{
  "num_hidden_layers": 8,
  "hidden_size": 512,
  "num_attention_heads": 8,
  "num_key_value_heads": 8,
  "head_dim": 64,
  "intermediate_size": 2048,
  "vocab_size": 28555,
  "hidden_act": "gelu",
  "norm": "layernorm",
  "norm_place": "pre",
  "norm_eps": 1e-06,
  "positions": "alibi",
  "qk_norm": false,
  "attn_scale": 0.125,
  "bias": "all",
  "tie_word_embeddings": true,
  "parallel_block": false,
  "init": "uniform",
  "init_std_qkv": 0.0164,
  "init_std_o": 0.0,
  "init_std_up": 0.0164,
  "init_std_down": 0.0,
  "optimizer": "soap_variant",
  "learning_rate": 0.00326,
  "lr_mult_up": 0.632,
  "beta1": 0.95,
  "beta2": 0.99,
  "lr_head": 0.00573,
  "max_grad_norm": 0.5,
  "warmup_steps": 200,
  "schedule": "wsd",
  "decay_fraction": 0.582,
  "decay_shape": "linear",
  "final_lr_fraction": 0.0,
  "batch_tokens": 262144,
  "max_seq_len": 768,
  "doc_mask": true,
  "z_loss": 0.0001,
  "train_tokens": 926900000,
  "max_steps": 3536,
  "dataset": "wikipedia_en"
}
Each number is 128 + 24 x the weight over its row's rms, rounded and kept within 0 to 255. Layers, rows and columns count from 0. Numbers have three digits each. The size before them is the row's rms in percent of the matrix's.

# down: layer 3 MLP down (transposed), 2048x512, rms 0.0755, rows 924-970, columns 64-127
# up: layer 3 MLP up, 2048x512, rms 0.0541, rows 925-970, columns 64-127
down924 104:152126115109140157125139157086124161119127161170125138132121107099144085167172115105126148137142162126136123150160131139129127143116139133100131136107113136116087142129099123165131154148117158
up925 110:100118129155155157160120126157129111101136116106107124132130129122108119131112148142092150078117150119110126137089166101197090101120159108142060145109142136162130143128150140153139131166106195
down925 124:123148149144134100157124097133143103125142127081128115142145108143133191102142113128109130143095124149116138167131084147148126112137124152119132101071129099113132125100125102129178132117131145
up926 109:157145145086101138091170154123118081116156122105115190162096159114121122107091151155099125126150063134126150197148112139119122095153146114137102103120069170140113101140140148141147121138152169
down926 122:118127131153153178157121150147078120140126106134106107136139105094099137190107138151159174153144084113073154115157167104141138125140154153171147153106108150135107133102157119127128202177116149
up927 110:136118100145118136145142088149116124130129124147105163144151128112150114116147088105132159120151155139131155117125147147145080128092146132109099128157118152135133136160181095086129145110149134
down927 101:163130135105112116129145088149136099133154167123146120118107107110178109135165128094120138110133155128113147123098116140129117090139081101146080088145134138126157154135145133134138129154121158
up928 077:144140115104129069131105098137105132095122134093110096178112119156138130147155166149146161102082123144100138142118072126108159121106107162128103137104106125138126194118126102146123110096106115
down928 078:096151156158091165116153173110189154161105130139158155122122144128067104163147126112127158140107102119147140120091140099101093116107153118143134130137141128133165106132114171161097129112160148
up929 087:137128117133120129128135147140158159116094150085083113119107128141117189151099173070126097178125142139123124126151090149124156132121135124103124131112158159139098131146096136086140153134147129
down929 088:108122160114130126121132112122101092120147120178122096181157120140088074121156140151128166102094094108153150156158136114141120118143118148153133115128109090101130163112171121103125140123137119
up930 099:112113156165113194171092146116150132146132125116109102134102088113133076144145132142092151130149144104124119111128127097126143118117146124148143118135164138134172129103138172124129157165099155
down930 095:152105128146109121167128091089130193130104112116122121143129146088122149143144109082099118126099081126168157147141090137137153141125147168137145090138086131117163106152118149157130139118163099
up931 094:148105151105146136083148080104157117156139124129143120138156113119112079158129109081090110087157112117138138125114125139125126134154099141154156113133109152133119129093111145076117156158091143
down931 105:088153127138082105176106122143101144158152126094113142153151119125118161129116160122115145163127108099127150164153117147140134134071159115103127158108113104144141128123131097156125133124160131
up932 087:112129099110110127136122162119107161161111099119151137175113128073106121168137144115113120113161128160147121187117170172103105196124116132149148121147131075135120152105137118105149119107116106
down932 084:140129110122136181088120109122139139120105111111100147143116125163124150118089079135161138162131171141159112158128072137144096107166177148105127129072156163147147156140119112137117098168075100
up933 087:132185140153146135136145096148121117092099092145152141110171118116118105124103124096107165144149104105129128131170163104118145123131077159115126142132106143109113129165111128153110128138131117
down933 095:091071090118123149115095094078123152128126152117157140126100081148123123121155125108138126136129077126151136148121118098108142145123103141110120105104117126098153143143114134136155136131132115
up934 092:108113140200130163126129144063164171116131115146169135164077124152102084138121124126156136116135143134164128127172158085098116124100101116141130175143165172118119106126176129093104155112151110
down934 093:119117108144130166129134118124155123113141174116116111163172117150140169139119119093116106106096099104145138138104135137111140117137088156110120076093118136094133122077134081123123162145120102
up935 086:079117161099148104144124132141127100122179135129152130134100137127127132150144132134126100171118145119134115171097110126127107129098119096128103152123128111155112128146121136115174130126104178
down935 091:140157126134092133140126124106144114130105131151100180113122130145135154141121117097122138094068096146120133107130093116116143138130128116164110138130113097168103102131130154122092140152152165
up936 104:111124147161158121124135153161150149184088098166144096140155132105056107134093120110100149088178137115130162156149134132153131139156144195090139134143125109125112117117145140101155166072168150
down936 094:129105146125157115089124117101137106124132093082134126145153078165102135107160170155171101132119111140154095120146102063093127127108103142138128146112130142180129115136147111150108189132106087
up937 100:093122087180136121118149138114125133128126140155151117139132150128134169146121142140050136155109110116134139084121148113126124130110171148146168149114089124128136146128133133100124146152149182
down937 094:132152150099147141101118166113080115110140116121115141139114168125174099127161099152149133122120104147109141119112177130145108128161092160128092155104117146093139157146122111161101140110110135
up938 091:143150144099123147112148147118167133086109134139120138140157082096130134116102114143110129155131185098116119098156133140151118136136105109125133134138145148108119133111107147153130121110141114
down938 110:126126114098122115118117132144103096121105115144117146129095116177153165153134105151140125140172132128087141160113107125120091113102129124119145158100140115133136173072129121096106115119097153
up939 094:153113114111118149125125152097127104111121138095125123123087123079126118083102155155128135084126130157125151140130125139113135179097123115139104144123087146138121169130142126102157160149114157
down939 102:144165179104138154143144066127142118116096135161111125136121109130163112107145117138154155085093106162139119144154122125149123140107136131123152147104083143122075131084143102128121136129154121
up940 108:136131117169101128119148099151134121143163143109145135142128158169105175090131108101120116140136086094127116103134128185137120101109159148091125134130151147141166129103136132124175102148089179
down940 097:081117125150079083101141124160097120102110142100136121141124151128093084046094129138151130129109110105111101113114114175097144096122127126088102101131115096129141125159124120137145121094076133
up941 097:086105105134190118115124134138165105092102075148099137130179118118061146122121116138105118146102170091116137121184154121153137104103109114129138065160106133157126117118132115112148088176124101
down941 095:161128128117161106105091107161139122126116073118091158130122146108114167155130141134129111131170121132128113131142132135101184132158128128122094118122105168158120111136101156090176140095144152
up942 093:130154124136097158138125144119138107106122142080148095114137116125129115115129129118109132128130095130146126170162123109155121112112141121096150106134127121124125127096139136148111160145093115
down942 089:142144175163097133122132159111125125113154114145130082127097102127145128142133134102129106172138137087166126144135106167102167141109126058155109135157138146117088124113110164155163159134145128
up943 101:109111118135117173133112112121122121119125120098136109110140152132082133136105120141132125132176122163150106126100090179116158124133135139107120122134170100131135107127128133132084123144127168
down943 106:137129126176163093145124134111099158152133120090129136100138126132110118101131121138113100165069148114094137151105108111100138124151117144124119102148173111111111155117126120157091141140102109
up944 074:097107156125181134126124143133131078142122078141123089106146113140139088042098098123109089117133144153122120124113103154152115132098121131139158135115138114147127091103127090142143132120110150
down944 079:125159124121107151096110172100130165113135130138125155108160105134097100142170075134108117100127132078124082106129098147141110075155142138110100110097130160121110144127125148134138107097176150
up945 096:122112125118170170139129118166137131137138128189104119133144095089117170095160151065103146127125103148130137100123123141110124101117131155135103104114145102078125100146147114131097134130111139
down945 094:125138134154137133137116154115140102119152143106070103117126091107151092150130102146122120111129140117121114095137145121142079116135160121089106182139137160129139118105121114098172152104159111
up946 115:100135125112105193133135138137130106125129121153124135083122137127109128145160118145098152114148164089139138110123120109148132143081080085132118138152142120150101087134104120074103146170132139
down946 115:107144148152113140146096123138147144131081131146133123103171122177112103115125118085101145144161167110109129137111126125163122145127123115108112154151140118133110096115093072118155158142107133
up947 101:111119143093109167152152148172113177148123107165138174106121124126122152126151097137114125105108078124100129142131120125119142140105112110103137099102120094145150124150140083176128087141122113
down947 106:141150151124128165097120116129182129123132170120115124075107117130125130115091094077170120149112153154116078117127077101114086112118122139147104131157133112128109135099148131142122122093133122
up948 101:092128154138115159106134144116136118131101130131160103141123126105140165135101108140143133102078132104128142148125116122139161117102126147146092131146110076083133113167141176118130168165096153
down948 103:087152125096102149151092141114120121108161134158087124098104117133124133100124127126130114105088170114145114107119081100137140125101143143152079130138086146131128083131118164091105137115115132
up949 097:150197147094158107137173100121149092162127154141106114105130148082147148142140105139119110117089141139134151115138161145100135116136175146137130118135171098143142144124177122166110142132085134
down949 088:133126154119125130165106161122074117096130153136141159164132110113129115178122138151150140154148122167118125121125105082137114144131100075132113142104138175115177153118141114120130074146162123
up950 102:096106130085149097099141141096098135142136147099115162137126135131157098151173113106134130096148167160159172160099127109197116119102101098102135106135144146143123106181106113150140110127098136
down950 102:119137164092117091133107162178128141139128173126108134158135165084168138139133122104138123175111117106130121122095124141099108090136159164136117100138086085163123104155127131134131114128151101
up951 101:147146118083125121112155107177109131160130123132109117056098118103147130132139083134132128113092113135144118178094158102115173084146098117125127142107109115117168083116135134098118130092123119
down951 102:131150164147085093098134122097097137131092133122124115136170152149147137100124118080089073137137084176164098144086138134109107112119127129125116148156114113127147122130096145158105147109153100
up952 101:134131120153136133108133105125140071142122148158161114119121117113084120126126128144110076110115125099165130126082133145106174067143122118157123111115159121126144139146126120153126109157072127
down952 116:137112124147102124122128133123089151121121163130115134127106111104137124161103145143149157144171148171105138135146104107154141183132125174098135144158109142126124130115120176103139112086159170
up953 111:109113111110123100168143147137106156122156156148152112115119118127119122138141121104122134112180125148106129143149146101118136135092122157129144111149116126176094124152095101111147145123140105
down953 118:126113112123110131142092131146112142113093131143125121132131102120145106139164122143133139114129071121116099151149111183132148133132156164117135115076115110129100108101137126131179142080118096
up954 099:121149161154149110123154113139116130083128152110128125152068134077111172128124103084154092080136099171109122116146070167117127119113159169094112146159123119112116133124144120101097135111083152
down954 096:155129128163159133162168149158117147107100143138084153128135137090141118137124132137159094132140115134150117125119119106110077185114090130113168145153133125150131135085123113105123173131077119
up955 089:108136088138144117148101119115140121099131143168131102112133151147139171135095149121142113108095096119116117125134129159140084097135128166107129143123157097150107139154146134127097170137132166
down955 092:109153072139168148109133182135119137178159136097117168148143199171103109105142137171111115102127116145132118138103126134137108144147188130116152103126146122088139139105144148149133164084129107
up956 105:114114150107107090168164140168139126130095171114117126077120120139135160144135116139149102130156167129108137168113126163146154132152139157140161166122111128085148103150135134160095095103159130
down956 101:088113148115120112118104099194069125129144118101123139029105135135142113167104152131155109138101137110106129094146111113146142148135126140127120158109151099138124138146153132133134114149099096
up957 110:149120122175087124087098104150073147134127103089118128240149080121119140127103113162112099131077104108141098134103126131132122163068122121136109097153159116108131107115151115110135095120117145
down957 097:142120137092031122104142138131091158116131127127125143121133105106105163115138101103092149108125129144113118101153104098122111114123114144135134104133133132121134094135109128155140118106121171
up958 091:118105160141092114188146136145125154125089174108120121098104134142146118125116172186136123164173142138176073102139140126131145146099150108203118096163083138129134097114141157103125116146119155
down958 089:123121102148122148117134131074145074139168162118159089084121137163124133132083128136155136103109153140136094144145137134074088121134138157121145131115113111120109143136114129105127111114133115
up959 102:135128102137173124157158131158146163154133121109155139135139162134103129131118112134079124075099139156134167171135154089131121129115150146127121141139097129119144147113153078149124091074108110
down959 096:164122102108125090116174146162146137147146109117125130132076136139125112130116124143103114131103148117135105105092131159109160141116103106131144143089157165136148150100113137107112127111137144
up960 097:160121170132133120146118093136116147127105083105132078103130099108167133122098154147118092139136145139121184143120134119100115100082120105109200153086138104160163108106147122119125150132117114
down960 094:120149119133116137117158100140089157102143107150121122165128088151144073141116117147122148114127131099126046140068119118156093153110134159096136096149127173112143126077178141157086180109110128
up961 106:128104158120116170087115122108118141157123095125193126137104140094145091100105098079112148088120080096116139125135099134147102147107118146132108141098098094132147102121141178114098110081117117
down961 103:120090116124162139145193153130121153145127129112153115104097098128101141104095084096091130075140118115140145143125105182123120120109181123145131129102116108149130081120125157094122110127119108
up962 070:084134148115153109118139137111178149113156086128092147133100153126107126098109144142139107139145118159150122142150136144122088154121133109135113118148136148182100106146165150133120150161117129
down962 088:125173093107134160129100102140106096133130120137090140103098123158118119142163080123129135146120122156131099132136120098146150096122127137128098119087107119099136165140115110086152074132114103
up963 104:143107160145098132135125140129118120137084123171120131144139170129105107136123122118115171115095134093164154096136108159131181115098148096109123136185164121139106063136121134137118119118113109
down963 098:125057160142091083114130179116113118112125123129104146095182142132141100113101151110151164144149133109117186125149130134148166153132156100124106165151163116109131107130117107142089108105105121
up964 106:081055113125103151085157105139126158129114128165132160124155119118126109136139152128095142132121157128159124120159135076094133110115129125119151087173159116141116106142145111123110144135178116
down964 115:165113109112115105134155099132125143125157129098089138122118132089150134132115169129117113120127116118127114106171149138169132147130142117138114125094163137158150145152133127129141126131132144
up965 105:163138124173161126132063126104110155168154115109157106127149139096139139080116123088114160110098138090144097120156140108159115141177127126185087139133104129143111119157159083116156139138110143
down965 097:173118142148143125176160130110110139101125135126085105144138130131107174106117138143161176162111155139128131130162118143130149113165114190111145107123142158150155155168121125120117089133146147
up966 098:113134126090125127131101118152160124098152169120125170098113151133126102115149147122099104096177134107135123122153176099133104105132094125153148148153135092122090115127109113096128133103157127
down966 100:117132105146073108135084165164141139149101124136094105076154125138108178133104112150150136129126131123107143121145104122128106111125154154166138080125147134104072143143144116136083124115111147
up967 099:133126158127146098135105068141168126135133126129112149140116116136133154118080115108131104110190148111167100149150081116150141139168117098158058108093107166128161109122131139167147128145159124
down967 112:158107102102132135134088137148146141094120122111161117149159115110115145124162150170120174122126162100121135080136140142125151111160154110085167090114110091108155120150186118160089144147116115
up968 100:094112090130150136133122125105159140150127109143122119137144120123170093164125094119168141073123121153146143095158120093127113117140088126137147143105130112132148121139116139105121165148127165
down968 102:118141122148148109092104127115125102136161136146130151099109116100096105127141107155066117119181118109151193138141150100172086123112116080108129094106118107128135107122131088107139172100141133
up969 089:129122137143144141111107132105113156176119176127128123134135121159176111087152158122105099145106104157134124171129173170129139125118141164159137151145142137115150093102134107115114149139095134
down969 095:133130094100105097086124100098165139127100129127166098080130137126100119148105129128104091119109118171094149121105105076105164119103123127129161145071122134104102125143134109139136116106133117
up970 107:138127140106139138138185121140142174108157161154137127093096184120124122143137131149120059104116104123120136096140153144124158121110142116146114164128100185099136120095114124151114131160167180
down970 112:099132114147089109142146124117126155154104123146123130111140143104111118163135087132142098118127133165111111106169154173113119112136160156147099098136137139162118146126174151135133122119105123